python train.py --d_model=64 --d_mlp=256 --qk_norm=false --bias="all" --init_std_down=0.0134 --weight_decay=0.058 --grad_clip=0.5
Each number is 128 + 24 x the weight over the matrix's rms, rounded and kept within 0 to 255. Layers, rows and columns count from 0. Numbers have three digits each.

# layer 3 MLP down (transposed), 256x64, rms 0.108, rows 111-217, columns 0-63
126128128130128129127128129127130129128129130126127129129129129129128127127129131127129128129128130128127127127128130128128129129129130129128128130131127126128129130126127128130128128130127128
131076103113149133104158094140119111140130112130147126108068134143112069120119147141141187133130156159075121138156138107149145133095129092078107109182146139153134142120123137130131149150146131
090160150129162113148075116156115108118130123164116120109173097098144158133135079142113078132149129094119148150175115157084128098190136095159088166177101172180110161131116095138104108132135140
176104151143131119183128134115136109102109114102106161184114143139152096119107137120104148145139118118169100177122115125097106122129101122104127106137141114097114124154128180122158113124110132
199134068104142129125121150096167147129207163124097112110166159135117153141156137160092145120121133096132086106147136126095104166155145113148117089081102114123125110147156087100107134141162123
130124165136109164125143101132138145144143099105133077127164147140108081077164096150145138170161181161106139125069141151103154154134133088128123109163164172171112093197135171067129073115075116
114101107105139122149101158109134124153153123145131130126106144131081142129156164150144084129130142104130105086134123134120119110136121129153142125129107143112128138110149143133144127136134129
173128110103090149136118122104153156127100141144123128141158090168153070147115107156147138132151193150143102120104112120138117127126114133139078114110126123122105117122118130149128082168136119
100128105122125126135119129141103068108087135088165093140057134120143127164120180138143159125142128122162111122168149135124111149102127104133136105131096108153137146155148171172141105127122152
151126140101181125080141153165169081124096130116140111134100146129095111081136129158090143151142129084083105164110110147108121115105149120158164156141145158107124133144131152131099137103105132
120146094119156109143098155124133113113116125128133132136144113110102157124128146140171190111078147111112134163136124107123135153111142147111151104123151139148111133143111128122116127080125106
099103119097127118151116136122112109092128137114172169167095163106152186105135170135148107135154082088150090082136134120130188138106108120134141165161141094157126119137097115113096118139114144
145116150123107113127120091120137134108116118133125140125100118141120143121135143143148158122143158116125145135164111142136136095139161132093112077126106097132109168143115154152117121165133143
145125137120135142148087167140113105117163137076115114123093110105116127157133091128121133126126160132069157125146129115111150097114145081205163184151135160142144099121163132097127097070103096
128128129131129130129127130129130130130129129129128130130128130129128129128130130128130127129129130130130129129128129130128129130129130128128130129130130129129129129129128129128130130130127130
106141117115134168158128112087186155130112131173086112116142136151168090137097156076105121137143189103122109161109122107110081103110134163098134102133143149122126171089139140123186140102099108
122156116094149139140144156105160122106097153096093159128153110119156171167100134152148166136128117133144075091125148117110135125088113102113106129133151156128131091134138108093125105157142177
102145089108106130122121126152145096085103113095159139150076165140169144154115141161126127128130122146113098147125119111125121153108106104143135174112105098112154147110114186202118133121124142
087126113117123138174139090142167115145122110150137127088188132094104153164077157135099148140106146123068147130091134127160117076141164155147150125170140145141094150162116075109122087133129106
123060081125133150121079162131094121142154106142134083145150122132093121170123132169191136134120102120153160085143132121133147073144160120146140129152111090126148129119124089166131110146127138
130150102141079126107135143175115100063142121110180083105142097160132121193105161146099131149124147162093132129161124121123125147140106056111114148148160148185157148090129143181114111120146104
097100138116108127145110072112109148143134150154105135139161090167124186126117140121145134127157149127145158134182111128131134141125112113151106185138119158115125102126132096135080109130139125
153168111122159138119160126152133142112090084141049122109162125122152123089112082139154184140126148148128178129149122110120141169143128105136141130120155139081092114106108148107112179124144138
115128141112146140119156107104145171142112124112168114112116111145148078138128101124170152116111172141094117126102101151121112107158141105147107155111139121145148121081121161170122147166114064
141154141110152109151138142128108160146142147161105130130128087126153076110134151116152160136125127141109130135146107157161108083114110102141166108084127093161130129107141144086129107114095117
107086108128111160120104134140055156094162158127120114122117098152112125165115157153223102105143097178167144112180112156105101135104172121110136117180062126144123121121143117154091089189161117
101110103141114116106113111123148089121138109123188096124092130133129186131132199083122122118100150139111099104156134126129180171096129108170136152195159127117132113123144140106140127107119144
109126156104174139132107107124172106119099119142049146139106147139170156124112145105149116124145109104116156133212121128088117105121107159166150198114114089138116093117122122099116111197147176
096110072127119143149098119157152045091081117118170129083122115113143127115157165099146125138117164110148144100189129131152104178138151112165136086174067111139118140158142156138130133127146143
164146147121139127132133128089126154150127156156107152106139111123163090151121134153118115123099088158121111151144119117064122141101104106139133111141126110165101136113101156155133111133146131
136158164176143102092191147133090107091153103068113074132148113098182135119076116090108138115132148170110144169108112107197148142108160103141146197078202159108109110112110120156109178082155102
102152147109083124083143100101185168173111132119099139104137098118138112172142136139117090134112154124138053075148137161126097116147102126118132106116104154135143156123120169180151109168144144
077091137197116150115132104129085126089174101126149123093139120072119163128166152112108112154098138146104184105185087109110133125154214200112054143167128085073142187106149119173159162101177087
163121114115165123125147089098117133142103147090112110127171151104127120125123151150076157128127124132122125137138142136109083092156112130104134150144147137099157146122130152160113131091100137
163067164113154136145123135112136113153136155127150116150133096152111116119137072132186169132137144117135216132048099159188096140161090132098099159096143088091120146099134116086120109147068125
117128139138106101143132115097139098130093150122149136159111133103144151144161127111124122119143097163171148120142142120126100098140141082113147136132095126169133103149160115111103125133117136
157075129106092129113149116160148113089112124087143109125119125121171120149118118098108189134163157131141095114116143139113120140104099159121156115109116134169149135126117132134141118126162133
098120120138140159137084157110132177112166126090146153119148083132124085097111138132131114141132167161105114157183126120110112081071125094177071125134147093141123142151121121112144128144172134
149104154109140121121142114136125148115144115154130143088130140112138061137128119146114122150158150164156090166099120126135110140148116139113154115094100118121162126135118088133130101150151141
145130097143153150129138119098144107149115161127131143115104128149130127098121091154099152133164120170187131115166149147123130155077134109075133141089100113053135137123114094174098130113111136
127186121142147119134119125118157115148125125139117131121093112119189113135147113127114108111142143152138132134086135122125120127113132119101134146117126131132128142120111165079108141141111136
147064119146069153096142161130133106110118123136108134142153115151150111155151116140152132119154112091182162124077111113127115143119121107132161137081152151125146117115135135126104149121128117
140110135117143124121112144115145147125149136129129144154129093157145170076125161154142128093107148121109149130185103146104128093069179130101113115197084145169113110103147128143122135155109117
153065098130150142116145114133134103167067142185134150176126170120127128109107114138132094119158130102092140116088141160133105118142113154137190131117091112075146184095109114104137108129111108
113128137125137149145110105124141122116135132109119110128082147129104109109123111150111168153126167162132109136137111130146141134096084113124143150182114109123130126100146138140120124146122162
139111136124093111156106073138112172133151159143147145149111129136142156138133134114149123121164107139160100124162123161095093146140118153111123106128107114133140115104124107109090098194110131
139112128107140116132100127109153155125128132150099105154094105133101117136121128111101150141146145146156098149178135121137146130116107088127152119160136128136112119135130160096118101137151164
112061104135165175137129135142109133105140151049141112158094128141096110091146107148172130116135131083163115141120156100133148138136144144091115157123103143110138127140130137084100151132100117
124093136158140106138138169120102083143164123089122143105149122109130118151153124142165117131141085080128136119142137137094103148151097106135127124158093107134143143147148141110160079128156103
134087114140156110161080108113188190168147145135152140136151127133148148179111127108115162092148110129156170129153149130107067084085158120138156112094092145111117144158136133073095102081107140
150107152124124130073099137155108105084101125126107136141141121104124076119138168157192152098104147147123150160143112127097135144105219116157157108170089150149080124162121178082123093176191105
126120137142153182144119081124114136122188103102123108169119150133102061116126111109168098125144126195103144102083123062175133115144095132133156114144114195092134107118133136143101133195136118
126065103142151155127118137139137118114149142064116176150130119143125152101125092131081100147136120098145116093100127139131171116168089114170126170150170120106109129128128115123115122143138130
154066125100132134113173082143138096092167125095164136121079174147107135118080117111128166126120111147098132131144137143130126123100117119061168126121135157101123131109115195118174124139145192
161135083093116129180092113157140130139101114146104095113186139144098158131110146162135102133120134098088080131153117147091109118158199122080145129118104109141134140144150093129166132153129168
149113129139108167110093141082138193134149116110120170121163093150129092123097097134192099148116098145131148138145109086120123115142118112136063123101113144116150152164108147139136114152184104
104122156146148124099092112099172100132119124122144141105134131134151146161137155093157133130109120114139079109176123143117096131118126120108158103132103105106122160084130156175132152179125114
156160167148097075128182109097169174126143135140132099134124119149185169116095164140156149101121137142114108124183085126113139126096094108055218121090126116117101078127097109079116131196125164
109087140084139137092160093128104177147145158131119133120152150135155107130137117143107128142111155141111154121085126104150157121130146086117140185122124141179135131132121085177141106124101116
129127129128128126129129128128127128128128128128128129128127129128129127128127130129125127128127128129127128125128128131127129126128128131129128129128128128127128128129129127127128126128130127
106061110156163120140145112119142084109115149112121152150128130150135154122121095165144148073125122142147142148085150157069148157131156138132144120115101100097118104161132156101120151125078138
170131111135152132080171167120092137153127132110150108156127120146097069130156121138150095154098115150117150123093121141082125116145145132124160132155136135140137128131124089108101111154122097
139116122106160140111123172133127110098095133112108123146164126153123118121103126125126144174166161159135145092118122091177100144127096068122121172095155148087142141147120122141135099099116118
110090145107139139121115137119112154144156118136091158122147112118100108095117120109111072107135154137168168122207137143144167151152173129166130144154100131104132103103143114104101140060126069
173180111160060137155124165098173100152094125106178111098140123127111170164145170093088136126147117109160093104150145119160131122124206105094131165118097097103108129063102075137110136152100182
114099089108123130126147116155114144107107143156144126107103111163144163111133119153144164121153123152131139111126122167100106122120143148065123151107131153119121146119126147136085129147116129
108083136142116121129119128141127147138155129137130127157148150124103104146148145135118130122095087103166148138165125128113129091126107100152149106166115115121117126161147134115144122131117115
113119119101139140108108094163110117116155123129131086138151100161104079166118104127112106141159106150087150129143130113137114153127116113117151136163083172170149143115120111177109097130178111
083153112125133128119123114096119092135125152144150110140119135145112140143116166137109175123156145159143116129090119123129124131140151102083122129120121130097135143112146140148122138130106114
135098046150185159120060153182110149178111125129071163182071143117080118099169094160149133112142133151134111129098140166127103158107138125140146082145104074084145132120124092092129114170164125
122131153125113157145139127124109116131177111172110123162141053132144128159108168086185155135128147119077100110157100151145113094127139102126145164129121124154113092126144098065103097169176104
133168112123093119162085131114133139107133116106120160108148130129111154173172130171120133083107090134143133105125135081082118105118090113173119138131105152158126174168156172128108091126145179
126151129129119153109137141134125108144111115125129119121118135101126159136111127101136108104138127148141136095108159129155099136125133137113130145138152109128105122133138115161114128134153099
174094180126088171128171085112146067137124095140103114139149123119146099133114179108103094111125145146106111137143149153115135161125119117096132127142121114128096090140078161131147139150116184
105143136127156128103123107120109124147121140088096092139145105117137119136133132099133180087116165140107127131110129143144143101154137102125124124132135169126152138129130190118109106133117131
154129168165088137185098128096143141148099147175129150148143118119144122164149120114090102091134091114115097113100155127107075104150102099114115126124104112110120122137142164123123141132155144
156143160052136154150102097094089145130111144143131113154171111170096124129121114159141100123114146175166154113137104132118085053097104164097125157115089140152164140088135094155124129144130159
127127128126127128129128130127129129128127128129127129127128126127128127128128127127130128128128128127128127127129127128128127128127128128129130126130128127129129127127129128129128128129128127
140115158146158130125102107125147107120121085111108140144135133113110140112125132107162162158099098133098182136104086134096132131142190119177122099102124098133162145168115124147136133111136153
158167126097108168151112092095099170115101112128109124152145133158129129124112144127093149110135133117120162098140117134148093092143169108075088183096111113142121131106154142147128128142198159
103140115107171150135132156089156140152154106132140120133098157130138164123119163145114163146147138137123146100158127130106140132110143059135132198166159120132104101131141120091079100094130116
120127105105114139157135153108138107082157107109096151157144170117142108124122156108130114154137105119156134155162118108141168107092128135122151134121095118137119146089104125130128146120136114
126125128127127127127126128127128127130125126127129129128127127126126129129127128127128128128127130127127129129129127124127129130128126129129127128127126126125126127127128130130129129127127127
129128127127125127126126126129126127126128126130130126128126130127124127127127127127125127125126126127126127128128128127128127127127128128128126128125128128126127126127127129127126128125128129
123166122116089132149117107124114139097110139114104098125116133152122109136135091120124116116118123118089116183144137204130121142118132145124123135076153118138173173128107088157131101121182164
144122134112116139171110117120174102083072137115172148113139081114182100120140161094160145138135115166104125122134118148188112140111145145114147060114102044123105154140147158143177094152116137
125157063118075142143117147126120153133118144103124123139126113140156116189141105132149123161125143113164080102113115157151155112120130123095130133151122118149189146088120081089114104161161113
126202152118106133148108124116151147130128144143124099124112113125162112140123143146121165110115157172098115161161135141091064072108101100146133116132101122201127114121108132135129108165129147
129127127128129127129127127128127128128128128127128128129129128130128129127127128129125126127126126128128128125126129128127128128126126126125127129128128131128129129128126126126128129129129129
131139134100119126117111168118126113142138070135095158109097147151121155137125126093140128118124135126163128113117180120136136127117120121135116144097156145121093143118155125141115149119137119
105166166133114146080187132102068141098179153122132125136149169075109166123182092104096132125131157045076141104106115130147224119146130100193133211097162170149114155053106077159121137060161016
132123135139113160149133129116105132154077130170122143131162117113117116127115150124158149139077112108145106132104131109152100114110143132146164101126145133165114142120120136091142118119078125
129125127127129127130126127127128128129128127130128127129128127128130128128128129127128127126126128127128129128127128126127130127126126128127127129129126128127128129128127128130128129128130130
131144125091101168110146070090121147169114113121104131144101081119137177132148098171142183125130165110138170104062105141126149140126189139121118146134127132104156141150125107147078137134103115
153135166124140119164119125140128108148157132153145128146079097129129164141147149105137091135101116134127135083090073135117132134150126115118108118151112140136147132127145107164110121165118111
109121089092135122092128177112142115110170156153145130156072161101141124125113110173122101176149066120148087113151127151127137145100107161126145117137105091123115117169105129127151149139148119
092109100115115161151117106118108129148131135156156078174104083134096168173087135146131167128123152144142106104092128111123131100136133168129132140137109161136128135138134124097117141159144125
092134119152112119135129148142128117112124143131117138109133132152174120141129158133157093116105119153141112102157141127141112108153126093115124085121078132121128097174165124106105101188145179
087118113114099115142147123126124106141124132126140098152130148113151135117141112155113105135128131144133130141096123146121189162129055083146118129138171173129122136130095123131109159181136148
127134140137122124148172092130132139145140121131172091138130083162111125157100105119131123085097113128124113129105122097140096124123142184133134173081133138129146163087134157115120151114139158
118139142156145125141095149125128112157142102148092139127075106151142131140147153162096109104121153117150152153118117148104118112101118149118140128118094107138123134141132121126151079154122119
127132129127129130128131128129127128126129130129128127126130127127129127130129128131131130127132128129130127130131127130131127128129131129131130123126129126128128126128132128127127125127128124
089120124127053143171161163072131081136185105129150079141114125097206156118156122133113132149127135100075121111145151147138150156130163071161161081176156159110129071086119117090102176134139114
137140122114143125127102119143124143113144126152184138127153108131137075095109117121171150136117159148091173152125113105109141132144165111146090162100138123133111116143123098137124129156160085
134110105111106172118089125136121167153149123146111134122151149136138153169128129129129126143149131134124165112129124140148103085092130099114107150102099125128154146118158113112131132125134112
130132071127150157082138123125122132112113113146105162191099164161144090119122081157155156135186107082136109125098117159130144145114125132122166122084146120095128159117117133100184097114135108
165135119122143121093204128077108139148113076066112160109124104128097123147144140148169176118126097125135190141106119129127146119127137187104134146128172102130161139099099120141109135115098132
# layer 3 MLP up, 256x64, rms 0.147, rows 112-218, columns 0-63
100167128138084105148098165158112129121161139123166175151140127134069153112146202147132065137104159133093148099124152139097098100128119099152131124125128112127125138109129137145144143126120090
127099113106115128090178111138175161154151119151137162093147104129097147119152106067153081085089167147104116148127120139084133161167142110098134138086114166132133122107135165112142143099145041
131146136149077128144153104112133128141109126089117162124085126121089133105142147117159134128091156115115164154167142145064166096173121112103161093136087125129088125116144164134162132139102149
193127093125177085142155180108140118125135101125158111141136180141113124116103095112155115131094151059187140082204133083108146126122154095156135125070160075161098171090113132111113120092139182
146180091149096126138128128128152152170141108134119130150138136097172114157106147123173161103104104108118160129162132124105187149149117070174118145125149138155120098154092084108117138067097094
148098133112120111086132117143114134119148097129121160119115111150098156102133184127135136109111143132140138116165151127106140119134123080131151119130148131115107143147122150131115151112139100
135127148169126127147108119117135120094149084090141132119127164077110180106147146109117108122151138119099151143178142167138129124139104102104116090134134102139108113156104113136136160143113152
137163195110135120114142120140109119152146127144110142149148128085124113111132120143128087140119152083131118128103142129071131140159141097146158153148148127135117110177123115151129160082110089
204162124144118102115143141104080106131101146140117140164144078071103121131130167153134105096120187093153143122192095173102179174152107125170123126119112114086073121128108082098102147135181154
120149129118125122161188079111115131157170134125136170156120155133064095137080142142137140108154148097107091131109126049107118124155111108105151112154162155126131141105135174106109144112136090
178157131170145120094154135155126143140107115116118146133176086144147121123099098105134079130097125155090134137105139138119089121156155116134140110133115122123166151158132118123122155118110086
149154131147086138158129108146131116128151089134146147159119136100154149078131197135101087104102141098078136113124135165090130130147145088120143157136131128143108100133149110137134159137111120
150131123110118108138072122136105177147112131090121140146124125147109100080144132135146108166116132161043164097158126155077138154106164111200143173150166080090144099129142149130170114143143113
127132128131130126126129127127125128125132133130129126126125131125129128129129131128127127128129127124127128127130137125127127129129130129129128127120126131126130130128132130129126126128128132
106140136120127105132114129135127112128161121106088162149110148114161139115147140152126139167160155112121105093163146103096167100132106051118118127143166095126140153149110082149113131110175155
151105142131100100098117154173124152115170119121136127140166126125119159109154094099130104126112107130113127139117134132109133154134129141099151118105153114126121130174096147144163134097114084
135169142105146111092149141154107133153183115146104125095167125125122105112115106150075109178088148139162109116097134105114134144113150116140132149105129154147138130118098120138138133140140092
112141153103113142133129085144162160148127147141144132085089128143152111133146144106148102084130130045100116150121109124093183128151117112157132210131125156148145120078143150075105144106176106
135148174147156124133149164142114126133115110134148129080167158127134145122142122080083115137117111121087084130135158109158125118167134093154126122120132116140128150157099148105140131094169145
110097159102124121152114093123147147144127123127100133119109169110087094106133175117117146130096138113138168111183142130121162185098131101178133119148133079083129128158117066134160131121125119
153181105124129110097139175155078145144090134104172126133143077138169172090135139106133118095080109152101133101111105132110116149138144117146126135095136133110134135155116140119152122174166122
114125135102152123082095173089108154136122129103075123108153159150130140100182142095117137134117159167129143097123113134078148116154170118165186108115099104115109124079147129120125101182109127
166132156160125085106125125157127128055117106138148097110162114128141133119133124132094123119128186138121143140106135081115113139132181124140114137086124149127109161154108071130127138156145083
113102144117140119157123140126115119144150112114114124138121183125083114119144138103143116159145110144150150081135147088140137140119139137141137139109184135095107188080077144096092138162111144
133154141157185110166115151117125112122117110114113132127154190114142190125102146110110102138129103069122127124104137128154116147191149074166129155141179109135108132153121135108118138105153142
107156186116067137131144094107120113134194129164110169162150130101117114115119116126070104174159130110129125121134120104122184160133125079115149171087125114114081156177091115141125142158096144
104072160108159105075199120146115160084180091142150137144122118164168143134158122192110092142116155090097128122137145134088101166144114096139136124108116077148145136138115173136120168090131079
116178180120139104105211133128054111131152088159120143147133094118150111128113142125099101108112144081137095122139133110104166173169132088142132132128164130112134160140091158139130162088108138
161125085143123109090142147125153117118157157127128143099153147135119144115125130142141094132154137139123126085108119084132111117130139106169167150108146145144152140145131104115163192085147108
138140130143148129119155108104131129088161132087135134112144174117068169078135168143079147141091116094114168118106098114140150156145155063144142154112152130109144179152092116108118161111091139
131124093093118138148153151142107132124147106183155128097150116159123109128123146086083128108124153102102127090107120117117190197131210112095141134119127128135138100129120129117165144079140143
128164145168099103119137130115094160070160125096181156116146153132085144146147135144093100162142170100108137134163102113131145097134165118152110101117100123099126189120104122135132153113123123
145172122123139110086142155117125125132134145170146135095110111125148131129143143109161129148132112146106096112114124094129164144123138108128132141116163127135127130149093119123143124103201114
195166099142101107122123146124159105119142100151129109153138124076130108123129196130119080124099183109157131119169119104095175106076138083110107150124138144120132154166145119143176160099148088
136152112104079120117123151167106146099164113100137126124147085123126113127134156116162107142154107139099133102112095130119131143141129140161179140085113124136127117112112152114171160152128089
106189140126128122106121157126090128130142156158138114147126137121146116151108127114143100141147118129128102125111135082121125111119102135127166129108161125104127141109139134088151116095135096
123169178153159123106109144143075145101116143138103105134135164126172215131112158117069142122121138119088164149118150097139137108145138088164125124131160113062124136135110133106108149132172142
089131079121146127116145169134155147135137131143113134163094107160092126129123140145106133126157127148123121121170141050095152075123128116146132113141094146116114151139113134129159148156163133
126115126160104148161089140117070137139110109161142125085166122124147123146168118157112120124129200152139131112158118128083141166124134121143136116070121076105125110117166124112152121171116151
139110120138129126115102125138156147149114141145113130130101122136103116135137163145115113094096128117124147155109102125106145151104153102168126156117103115094138104137168114135156134120130124
113140140145116140139156140119143156126138124120147130109138149111122138140152139116140095141084104112098159120122121104139105151135121097127177156090125116143155130118079129118138152109128125
119192167127169112170117117111136125092155109133098117152115147053169142113102157122124118163132123089138113169162141119144172145147139085177125164140158100164105117161107126109120143121170120
160188144118114129121198105083134151132107111143110092112118162125122075132133116102127138163099117113090136160110137179140163179142110102131152148123138153152113114148122149104162134069130130
127155145115141065096154128125114118127106118076131146102106140127102130126148116147142107128109140168102150119123142125097123141125167099140137172126122147147139174110110111144114130121156092
122135127146151101178132109141161107145122106107077138152103146117144150099105172113140121174157110117089096122136114119141127110187163101145152113150132109138091154146135123121132127134127135
106132145123125133132119109090149145107107121093106117144086087136163113124131120159112142157112147100114110165182134093098176107132119130111166120121127113114130127121130141133147102142155169
154118144152056112114147117143087184128095128116106125139090108096150145136116100094172134111125151133098154131169128171081153169113111137100149121125102139097087118154121092123164119153149132
089143152114139138127157139112083146077143122152122100094095150137108163149127136112059088134178134075097085148127133115150148128117142126137132157164133147107143140129107166105150167112110111
124100119104130086151129139113139130156120130134105147100166166140125136171150114121210163115093105130129168112153150069115147141102142089141155128081122097119115157104086108125127120086141156
184147113173123111138143076104132108121148095124107143176144134073083121114123170138163122127108163083138121116121125145100141157167100110182137166138172148122058113153141168089117135090140088
158176101161127123116104162119107162120106116148108138117163165108143111119118118102128105179129133093074085128136160131115141099182131077160141109169163132139148095154170131115174102072151106
135159094156143091143150191182096170088152097125155130114135102091160203090084140119148128101095118128164120141143148108165130104140169095106124114128133136123124125169104137141171143097154113
152146186097106123094128079145128113128144135158097151157166134118135112131100154136066146133145173123124116116163149096069152123169191115170139148112067162137105107126113131108150139122134145
184203154080094113109133137138083145090157168130163121088143131065115115106148140100110129110164144121127130141116121143088211164108156107179147165137124110160135097155095127133134130125098115
126195168166156086126101155142083148073118121111121113106165160084153170130116153126070108075126141077114149150154152159132090097146146108159129106154184111066142138167123116126155158155125120
098149144129150109139157136163124135135194084154097151147124164140138144111110106114090114160125125114131104098182151129135167153123139106128149110130107119136133116134103093127141127093143134
117217109148129092127140150092098156103119134137138167114133145086108130117135155158102131133121161126074109139165106066110147130175149057156156122130120140113153155107094112079148142138153121
129118131144139100140122163149107151040139106107139087066105123116117186064152145116100145156171148109161121147104145094120137107151168121132133152122114150122112131105099142150142139159136069
126125128126130130123127123127127128122129132127126128125130126126123128126126127132130123124126124127128121124125131124128128126125127126130125126130124127127123128123127123126130127126122132
127122137107067120096108130122103141116120134143145129104121101094095117125180140106143138135131182139149104097166125136110143126169132121119127141113076114168117116154089068125157129157154139
094116153141165101147132122113121167132185127126144157120088162083083114149175129118169094169091137157108098129141105101120154126166167087119157136142116122148127151150098120124125136145106123
106130111111120134165108085090114132163135137127135157132112171114075147079179145107131135093119140121100159123114159134129107113147087104160138137131136114124132177124090132129151138150076089
121124115123137074145129145118146125142147110090162191120151159115064119119171119144158116141125130135150176128136134052087131112133111123175148118083119115138127209100103158121117132100089146
155155118152142066087135193154063107125126122122151142119176160101105206091098100109125103155161147102115112066201111148130132152140174114148139115120168125131135175146133056114124125114145159
121111192155140134146105130166128134142138116098129163121165130128143149096121134142116120119101112122080128139139120102154118121147141130119185118123119098120123168126119125115122138148110119
138164109163150124133148161132158145106135085103126099118089164117139131136121118126106114143137110124133124137114126145147167131133086103163112137101176125120115135141104118115110160132129111
128148122133135109126102125096102164123116105088091157091166163118147127115155151150090139123087129108148164143204125126126191139122119093185127109148104058100148135186123077141147123138116147
145170130159190100182171111115118125107100106096180115176096164111126139116099075103166095150090151161118116171115151092125095142104119128135164117119106124159108141104136112120112100100157112
143095153151098144099164178086154137129127112154093132134108144134125104127142106101169148149107095123079137138099158111141121140153111103122199140129139123131135130160129151087155133067148145
122120116126149111114100150118115146134137139122156138149162092124112096147152101093144167152149130081118157084218118161061165146157134118162124145099166117062076175134130171082116119106082134
101122101147156121175112144065139135109113121104127147124085152139125144158114153123154156145196130082109116151176125118145179085140091099119147116165125138136138126120108140104122149122096175
127130160153140111147142110140132143112126139121172124135127156088087134120151142137121118127126141089121111111136097102121123125132149120132145155128139112125134153109103116114108129153112128
119101105145107052105108127087135156148104135092106178158148162110082111162157129119162100138147118147136155135212118123107174096143156111102137087162110102126148166179128121118153125128112147
150131139114115093149124154136124144096147122126134138102111122110131105139153136144151114124165157125145147115118101128120096194154125130126121119124150122171105153118091079145117148105120124
121156098107121107148103129137134136104139101064114135132100120109159165102136164154163125144136110099140134151144118121133178100162157133126163132139108114174140134144088108141144141133105142
128126104154117125134144122147131154139165111119136116050149119124137115138085192116141086118128111109127153109133108117138126140140106132172156117115137106150162116144091112072076196110138100
130128131129131133126127127130126129129128127130129132131129132129129128129130131128126129129130128131129132129128128130127129127130129130127129129128129129130126130128127129130131131128132127
143146115144124120121155125140117140096132142133158145118136112135141143144151126159089115148146168118118108107116101111124125136117111124112144133100147152116130144091105127127134118107144097
148145107140108141113131115122105138113174133089144111116161118124121139098133195082157126128137113157089145138120131142127177108105096131160160121165154098109142110181105121129120171137075112
154122139121155107073170130159082133143114142149169136158154066127149136141127120145129143097124116156120125133128130105102155132156135096103139164091101150114123123127116101120096152127161101
112142118107094113130145075176068154115186154127106169120170091132148146112099118125123127167131186142158124111145140150072153127155146080118123107094093159106130159136125133134133157140149095
131133129127133124126125123128128127125127132128124126125126122128126125130129129127125130125126123124132123120127131130126123125122127125121128124125125131130130124126128126126125125132126130
127131124126122124131129128125132125130129129129126123127130125132131127127127124127129132131127127128127124129126126129128127128127129127126127126132129124128132127127128127127122128131125129
104139155120138135125086094121124135150109180106130198156098106115100136128119136108156101140140162108056097130154134124064101122175126103108126133176134134133105157126159131128138116135157107
131142127137125118097171142081118110124154111144117149111115118086126137110135134151114134146117159093145155133137131161106166146112107063155120158155123128157149105111156067147108160097150093
132119149144098148089135145086119146100145152116092126129104111133137102141132145161096144081161170113117144167111121117104118117112078133131137121134144147095133123117104155108110167117112147
136095135135133119112137169127115114114144130159142119101140131154101157132121138138114105111106136145111129110112119133143138180116145138139127134095164105077114145151113107124150144097145080
124130127130125130126132130126128128129129127125129126125127130127128128126128126126133128126131129127127127134130125125131131130132134130129126127126127122125126129127131128129130129125128126
125133139157134130123121102130133138116143150124132132126124137110125130105144126149115137136099148132129142119132079105102136136120138109144142119116128122096159129118086146111144137128130129
132144170136127096153115076192119178117147096108163150138149129111081130087134177178103109152100113137122150153179136087141174135159158077174135094103114081092134175150084144107148149124118107
151126148118118117095107115098146120156155145091092143133117174121094088103169149118123111101117146150132100078155124090118142138141122140158150123150172086142135174184124106105107139158095098
131129136124130131128135127127131132130124132125129129125131129128126129131121132133130128131130126130134124125131127130129128124134131129125128131125128127129127127126131122129134130128128128
130087179122120089142159127152079135063140103118102104150141135131118111116175139149106128130129162136121136172094135077140099138160125132126141139085130156117117182126100129142143154126103082
142126131155115147098151154124126144140165152123140172101095116126128142100166116175139099102133177096120145106120107123092132117124097118115143130131127149115148118095124137128109132108102128
183164136184104106124191131119123157145120121102117156100124095139080150143089101156155092144108124116108127147132136130132097160152123125119151100114108118106112150143108117108130152075175127
173140141145108126100186119125125140051123084130124110153161134095134117053105112146068157112100171127138168145143145128136120132129125124136128115113141135126113137135128153120155129176125109
115169161135132139157145142094121117126097150152144145077141162121120130105097169088097105114113127092114124118093128145140124145167149092141123161155173156130118159079121125096110139139151100
199138088131109096118142147104136125106112124134122147127158111141096148102159158102156095083118135162089117112121117117111102118139162124141166106114115161129115113077157150122166129125131098
178151079135101094155104147106159168106127135117125110109139164102088136110122168081155125162138116124120134092163148143125137113153146132162136092154112102125131133167114131106168141108159117
133156143139132130124138147113137141089110119145171095130109147108119124128129115150064122099138134146148118142136134106151129145142100149137132118107114068119116158135071117098154159175112093
130122127129130126128121127128125127129124122131126136131127125130129129129128129120123130134128128125131130126122124128123124128123118129127129133131130131134128127129124127130130131128127131
111129110119136139101125139118116211155144108110111150103130149115183130110134084099148159141114123104129129085192140145081157099185103069196120098145086140130149136124116100108110116137154126
149122156151103125149129160128096126101151106087124108094144147101153164130125142125108131117115143080125162156093137126140071107158188097095136087136104170147111139128123110144155166127071166
129144167145141126114145148136141133126165128108129105112127159119138167126112124096125103131128113115131144125119131132147133131084113143124166125122158117082122120132067127117093144141078117
124110191139134142140146097110152128135150099121127129145082177137063122105138157121142156161085105086074119162146154111142145130134118132110172149174170114117110144121122154083118134133123084
100155124154139095152101129132105159170158125099115134141114137085138142152135180128155061128110125117118094114159142112114122133162095126152142143177132059135108128179108078123113116157160078
178142147144151117116183102091114145129094127141188114084120162129089159100142124139134137115093124106098142131147105131129180179120159114169157089145138105106152141113125136085113126115123134